Each number is 128 + 24 x the weight over its row's rms, rounded and kept within 0 to 255. Layers, rows and columns count from 0. Numbers have three digits each. The size before them is the row's rms in percent of the matrix's.

# layer 14 attention query, 256x256, rms 0.0504, rows 248-255, columns 0-127
108:137164126128096136118064139138135105116097115072139148152132153086116173093076109139075111127082088129152157122142129163116064143122088092111124138146175103131096128115122122125103125111151141140132111166120120139133154153115125146127143140163098107133087157156137116119147138134091133123121103155147117103141127177115168123115156140131140125156161103113141133106120096164187141145101
107:151140138180134123139120081140181082115119126167119183113120124129139149166162127130131113132104173141122128135108185121137143132115154149177112082112114082136167134100108089122097149073094135098116138089107127139149115125156106146117114137148103093133132133147151140138115131116115118127149105130145126104146085141139168097119139160134110091103069142106130136168149139164132089105143
102:103146104140126116118159131115125127103106098131116104144123132133145113112108140181125137109119142133119114143161095165180132143091135128090104138151160121108100088161147096119164078121124160153083091133140143095103157131148132101104134134130134109175126116101136122156115129111127162131124144116074103139119180086156090137103091175142116117151161127138142102133119154152146128134094
112:166152102089139100129137132183111134143169114179138122083120126144151074158117124120106133162102116118123134089123126109173130132110117071151156101093117139153088178115158130106108161132113104177101094089105090118168097131182128117081144110132144119088139158116157127143138138155143093162167127101132114181110115158131131120094095094149132146158093124150105094128124127139124094120130
109:164128130127150161113139106075138144110126125140139126129129130119165083138145161120094142170116125092127146132153110145162154060107087152148161123117154133134122154134102134134110121146127080170118164115158145159146148093135126131121149150165135102139136127110131145161120158158116077093130196123154131079108122139108146116140123149120171127085128127104154118113148107145111145085107
110:183133134112112199107143166130139117127122113151126086173141121175132125140092104113133137156181100155157111097148128154143165119148160136139113128136134114149101092128136124121118151108131125111110156146143080124093101095112107121150094125117125090113139121156106146113131114103111098131163126097129130104139104110131161065113133102090105129139130104126156165094181129159123113157133
101:110159138142105174124125111130117145137189127129147155183100151148093104101153130151100108134118148121162098136081109153134102097152142161110132144136135158110137118106181135109131110152145131124125172113134118109144108168147114146087153153078141129152160124145140140116131154192158115155113088115180098147129135122105115124087096170103090063136119133120174162129135115125124127129106
102:138103139128093100156113086114118138118136115112151134169118144160126168143127116132111086120118137124144084132126121156110152100147127164121100109155116170123157183127123130152106114127136126181108106121120116114136115194114121154151175126149114152112187167159156086072160143150151101129156139118140102131111139086142096141107096135142161143129081140115101143121100143118145125134125
# layer 14 attention key, 256x256, rms 0.0526, rows 248-255, columns 0-127
107:073110108169126162148152101146125085134136142143127180102163065094154114121139125131142144127174111132126086125175137143132103126081134099106076159154098112164196173122142122107114105150127106179103116129143149168124117168143159122106116100110101112106108094144186135106173149145098131124158138133111116110139126141129093140115114129120146158139115126089135127122151149098094138125139
104:130112105141184100112130117127093098076126127123127120097166126131117079123128112170164105111099143078140114115117130125125135120100108128149126132096130124144159168113103153136127126104144133120107148124172097106133113133115177111123080157130140111109119159134147167116117119135143068121144105062154138120115121113102158158132131123120127114136083161134098160133127149159092126170133
097:096124146087102126140158150105108150133144120119132102167124144107135134146141096122135165136150121165107132099133139199114108156166121119136164126119119128088109156115157115135122120104092116148085146111094159132122132129066122109163168157136098128095137173137115121141129145157135096095100140120132116112082151148118102117140146116079143129091142171121100155165110182147133084137141
110:163139137115143113104109134145142117126141140119119124161165178103152087102139157096089112092084089117138094127101095173129123140118136132142124163115099074136098139145107132097103093096131169092150126136097085103130150151084163143156122126100117131137142114117132103124129149133107135117056122131140120127083088152156147148154168099133140115101130116137171149131136113086122154068133
108:101123099128138096137162130140148125132161150113112123153090146144080110120122105122188110124166100126119123142129116127131103163106125119153133159170148153099127114168086162147139143126158129069173137117173134068124146143119111100155137144118145093122149130161131130147156122117151143134116124144118094133141096129119141123115109125157134097104136084101092144145146106141112101093084
107:104158095104176142142120114125115095121148114123134145084158116083084159105123116168192156110116139134174148139155134114119159117130165098125108132162090149137098123165128146144147113154128096130107164128111121130152169087119117140165176117121100126120123123121103094111137138119146161099146148131101151154124153169090107107146128131087156138169138119102135139113100111091096074150143
105:169135092148157125156126149144114131136142175141141092104111139105144143137175134102152130124123118121168140102065145155128123136136150106137140090167150083113197170155145132138117159146099093129079144147129138123139124100108140133154104129113169118133140147161132171136145094119123140110169133136118192115157093148117103093150094135116120118160171134124113105131130138081100109168133
104:150142161151109142136140075088157135178178157149111102120105145180164118129131156103150154129097155112145117108151119090131156111125130176119153147128157080127141144108137090129114124124113136144137108130133150107088099101135173116107118141120125124162181130157121147098100152118085139121123113099164125117126150107083114166113128127145154136105135136130093134116165125088135127077114
# layer 14 attention value, 256x256, rms 0.0612, rows 192-209, columns 0-127
102:181124160103137101098111143177115116162128120128145141145139116144140137113142169155106158143102131187122106106104135105154133148118128122160147122122129158106131139125166115141080127112114087121137114086138106093180100141175165157094126124133147095174140133150079084138142106132147154167161118119108113094139091086149105099092118164143131138184109121110159119126130124153150134088181
098:101133125113107139098176180159079115136109139141153163125133144103145088127095121112127132120150127124159162115116122180139135131145159125129141121193183132104141151152097167131157134107120113131116129112108058171091131139090114140129117147093149145127112102131154155129185148122088096126115140173134150123103150129162157158138135138163113145168117119131132148134096115139118096119121
096:126124150118152121116111130162109147144145130157146135117097123111130132131123130094135151090137182095126137135127147118089141116088115130153098140174118131120136156124167145116109130174156108151149107093128133147133113129145162104133109131113160164120120097102127123145176126100168062118166159143101158123156125120136109098080122136092126106175107145088153126126111128135128117100080
102:114136151112138176111160111175129118084158107141159135118100109130156119148154098093127120115112144095135115159108162104090159114144122113119125160098129118156101173149119135098188137159107126150144101158136094158121105098102142103159139143126108132083104116130136131150142168087119093130146167147129171130128147173128139124141153180108107132109113109127133103119121146115093110156120
096:136155137133128115137070156110168150122146103169125155124135126134131125168146127120161137130092123156141117158095117124146150129107124131115130135129157132096128130169150117150122151136147128123125121132191127125139140107153143164129117109164118089147152104128153171123172094133146140139120150140126131120126107109106137138078161125137122132094122111120140143194156092116121113086101
103:136118154120145107136077157180122133132110134151157104095121126072096114161139105143137157112150121129115154169114149184149127147113122101098141115161072139120118139095132110123149144121092139121103157140118136138154130135150118143134106136117131127146097124120075147112125120122115124141145139105180113146119121090096096115161142109151142165159081136130106127174118122116076123117157
107:116100115125114116128143135117113115115124135161156133173134169135097123070121101103139117124136105132112123144082119153126113141115143153117122122108088148090096142158101117138106141118128091105104114127163092136113136108125077106119147122104118160118123141154150100108128145145125138107151179119132162178134171170126165141149143124146133107068141107139116137096132116128098164147122
096:108178127119145123134147133097119100111123098160119110145143175178148095120116129134121131078133143148077136122096037121126153091071122093143119131136105132134147111105148092101146152109092091112134121107125095125111086160140145098100123151105128131113143133102160145082113161082145126156102141142117154136137135163136130153165137096137153164107128123123123160108161146128094129070126
094:104120135134122169146130083109136138149075118140138138142099133120076159116153172101147136172129120110144091123143155102118124130123112156104112148065132071168114125151149126089113111156162120100146139075112168125156141119102126098130141108155099146107119139127123130122142145148134140094119109109145150089143172142134100127155144113145166135078130117127111139102136105149133130142111
099:135139088183128156130128177096148111141124133154100165123136185118130116129144081156086121136168105118112107120128117116143134166132109147103173140118111124124131116116147092132182089152125111118130162122124137129085137139106146068116124114128116088106163146145201119150127142138136139144106132135133129139105153141148134157142160135138108155097137104162107135121168140143124102123136
101:142112150122106109141122088107084163158135082138177136175123096139152142146151163135119145130102133146151111050141129163124097129122160117150115149156146146141151124107123153156120125131089116129159102124120152115134111099166161114137127148144110084140101153106122123114131167137158138168109130125094116068149106129091160087113115134155120098071134145108103058121130122135094137097095
102:086138129129154146154136127153104119101156140124158111146106133141124121079122111139104172108149081148130124115157138143082090061085123161139143104172144098120126143105157140123144103140137125090189112134077122135106132153145146158116089166121141163106120083072115157115127127122159088118150196111137160127128134167156150108130133123107116110124155162143138161069085130158113135104128
101:123076136135119116131148074167094157129153122117147106125118152091140114109119145103113132147112101167116125121124106199109148177118121121114184127152168115174126112109164116084146159115075114131122113169120139142124140149147138138118105140127132102142116144087093133176100153101090146119091129125143092107122141111111126114120131096167137140163104119124141109113115136152110146132095
099:127107121142128144083132147168156159132140103113133135177149124145107138145126117073140109143124123108195141113111157083086143115124141119149107143064156107126145130132120129098142079146114096151089128094077098132170151112087131110179142101108140140135168138133105138162150152124089137096110132124131110116115149114127125108147119125168155124119119095149108136099109119168113145125137
100:101133125122107078113103149080194126144096144150109108150143144143084122099128105125140148104118118127100082146171155139100109109145128142155089170109106122149136145104164127149127097126173127094132111118087153156148119127124158139120128115107102091146119144142102148148067135112119152117139118098130098150139126088145129131134175129155152132084133120129115174144138118132118131101118
097:148111148108156082153125136104127146127136144150141102127146118093133087120090129114165142147168128163105131144139108159116144203133111087159135124107092149094097175120148063134142121115122127163115114117141164176166096149157113155139114111127117128155093131122142124145142137124140137170149163124157149175115118102112100110072161067128149161142110134159150123146159113158088137127115
103:135119105112117124120118140125189096116114083156114127115140162094140132125114113124142118138117143161160164160120078135135146135164135160141106137160110121098105154104137137153103171154116092116144126137130107155154099147098126162141117156132113125113098138092157174100198128128120125146113131127134168144090130100143068166114158180114131168130143088099143113147130114136122117118100
102:111106127142145107124082099096125157087139137151116107123115141140146089083122098113146106140121091113099114126087130129168130133118120065123112113128106134153115113178070094163138124127125109158100092138114135102103150137133143091086135138113124141132116112130145121147115150191128139094128170099098098124143167142125135151150117080198168107141144150184125131125149137135104139115114
# layer 14 attention output (transposed), 256x256, rms 0.0632, rows 192-208, columns 0-127
108:155134118124146093113112125155118114138177155116158115145135125102116112134142129124130176119098105205117122124139118109133159131108142086145158096139114135107150159149142100181116139118104102158155153120135156095095169139152155122150087153100102122170137121128139091128092105106134137191186121105111127109160103116155099118152107128151093083128063139121130125146143171130170109119163
098:128108122117078118111143195136141143118123133170145140132127120135180108127083132115142080122137110068140135115134114126142102132156139159134092078138174156087137121133118120115143116095120139153121138069124062164109132151079135133129138084097156156129133114140085111145144101096106117104082125163106119126128158090119143147163118132116136173185120101152118124149136132143119124140154
090:163151128115179108143153086136103124114147146135153160130102152147119111117150130124144146134162147129164134134113155097121145092122141145151105111140137100127142134099137138104116130157124138136155133128115142135129125147097141098094135144080118160130135114120113138118124117086191129178158142123102129168154125087159110116097152159117075150158099132101144124118120165102182123179120
088:142134148149152130131136073138127172122083110144122135147125127142133143148180149075104111120167150104134114144120090128135156100158133138125116153112101096144104112111101135082125091123113144129115098114127116116069122120105152104128153159117145107124090141130134118169136116117118118161129184133152110139106156146112160116127161151097114126133140151129121148148124105114107122130115
097:146166141213112157135122123090133118154098088147161117120166137133109118165152110170164079146138095168140103151110158123131129093164109099105133145155087106138135128129135113149120148151116133119126127145117122104160131130121111158086114109153143118149140123099106146083151113102154103151149149105119160073144090085161081077124140085115166129136080162128112181113123139116128111094134
096:143106158166120131116109177153150146129120122120114107124095135089102078161123145133142098115105073135137135110119121131109142100104130105133119118130124164104147142145118115097156110106110087129100145138132122147179109162160103167160097088111133105126110123116102111108149152123103122133135117166148162101158144154098108103140122107112078127146093140148087162133118110091135131141157
122:157108152104105122123128152121112144110099109170144130176155150135137146123152093143152080154136113112171117166107125158148097176107084140127132135130144141091095103125149122150105146120149110119129137144146067107154110129117110121088150131122123134157127146214136120116140158113129115115147172139182127148122174143117154091135132150127130148098131140176099113129123087131068174104136
094:119139145091143114134150117091122140091141079171146116124142176173108091113123149135119162128161120147138171138114112104127175135112104123110180106112134156163101086127098112095140124147107136098144111106124129136155134141125107101114145104122161071140136108137139129097135128089169085145096165140122149158146106126156092150158133093188122106137116083152109159105187148149103128112122
092:115161157111097156166115101151105139196061170126146127162102143110090097097105150115150140112128115101106113125143137111131125142073094121152171164132127109199105135135137122099100140119138140083168135123158156116155148113104127112080119119149109140121118141144140155135099194152134169117154129135131100140152139147103122128135154109127165154087135111127113154146119140148111117105079
101:134137146146121188113103145080145133147157116162111159132119141133134153137152104142148107129133130145099131119149139119144108145181135153111147154116115135218093106121098081146133128129119108082110175138103103154137148137157123094082137131156136102152161165161127159144097120141098102104119105123150128096098101144138125126146152129145140151137115108120119172124146115141113121125167
100:116122140126128150132139131130101137159117116145126119145124092123142136145109130159127165120156074109150092110143143122152130151095162090125096151122138104128097117130171140150126124134132108148169129148127157104075137122140120087133115174149103113140117142090187109116144143198147122185149131151107121105119091120107176083115113129169128070076112147087109079149156084117097112081109
101:126128140161160109156118146094115117137094137107140162130111132077153106111113141147150140167138114127126131089138149147093128093100182132128171097118133132112114105131090105100133095128139121091184095143117112163141145134132113125102095140113133170122105089106127160126110169107181122134092138129153144153156125116160147124131165151078103120104160114127166111074135146137113155127167
107:088102145108104132131126108162106134161125135139136079114133156136159120119087145124106109128051081119083064145129131103127128138101159108144131126115165125132112091122153126089121122143123070166134114130142119150149129135174089162137063143151121117125110095103151133172165132112086121142118128172147117124183144154099146155081119093139095104146114111137102100134149146124088125109101
097:115112124111110106089115130197124179162053132137140125148118157098107124130119118146122110060106126118114118131122089102124117127083117133115104128080144126119098125130156090113137098120126074160155096125144147112139108130153131155133142129117151163140109139149111113109144155098086132110144140143118123127101162087150118124100148135128167144140127107119082164118123133164105112125090
104:101165133116111124104113116148123125140116149109124137134135156121121151100079128140117153125111099174125126120128144080127093131115100145106105181118105116130103155105157118120116132129171141088145114126100127136169109131133133175097108086134099128161141140129145185119132169130150120114116058116185140104152100141133091111126170124129126133122131134102131126158129141103111139127128
092:134132151113126085095143142116139120120145155170089135107113139102078101119141144129134123122076108160117096170072110105117158091128123135132112151151133162106127148086140107113088147138112115119111148126116132140186095173127069150122105122090103136141134125151168128087133109128174090166157118180180144146085122124115121096092128106149068142124116152142152160145111140122128141154127
109:114127128156126098138115146110165161149089110152043145092159127106138099147161132120157101098151122104142101117104110123103123096142132167116130146136092129148147134118127116180082146102116123114104146102143111110138126148117114142126080119136144113104103173103126134107181114127167131170100131148151145117100119128118093139129124119137112144159145090121114165132151131135092119127101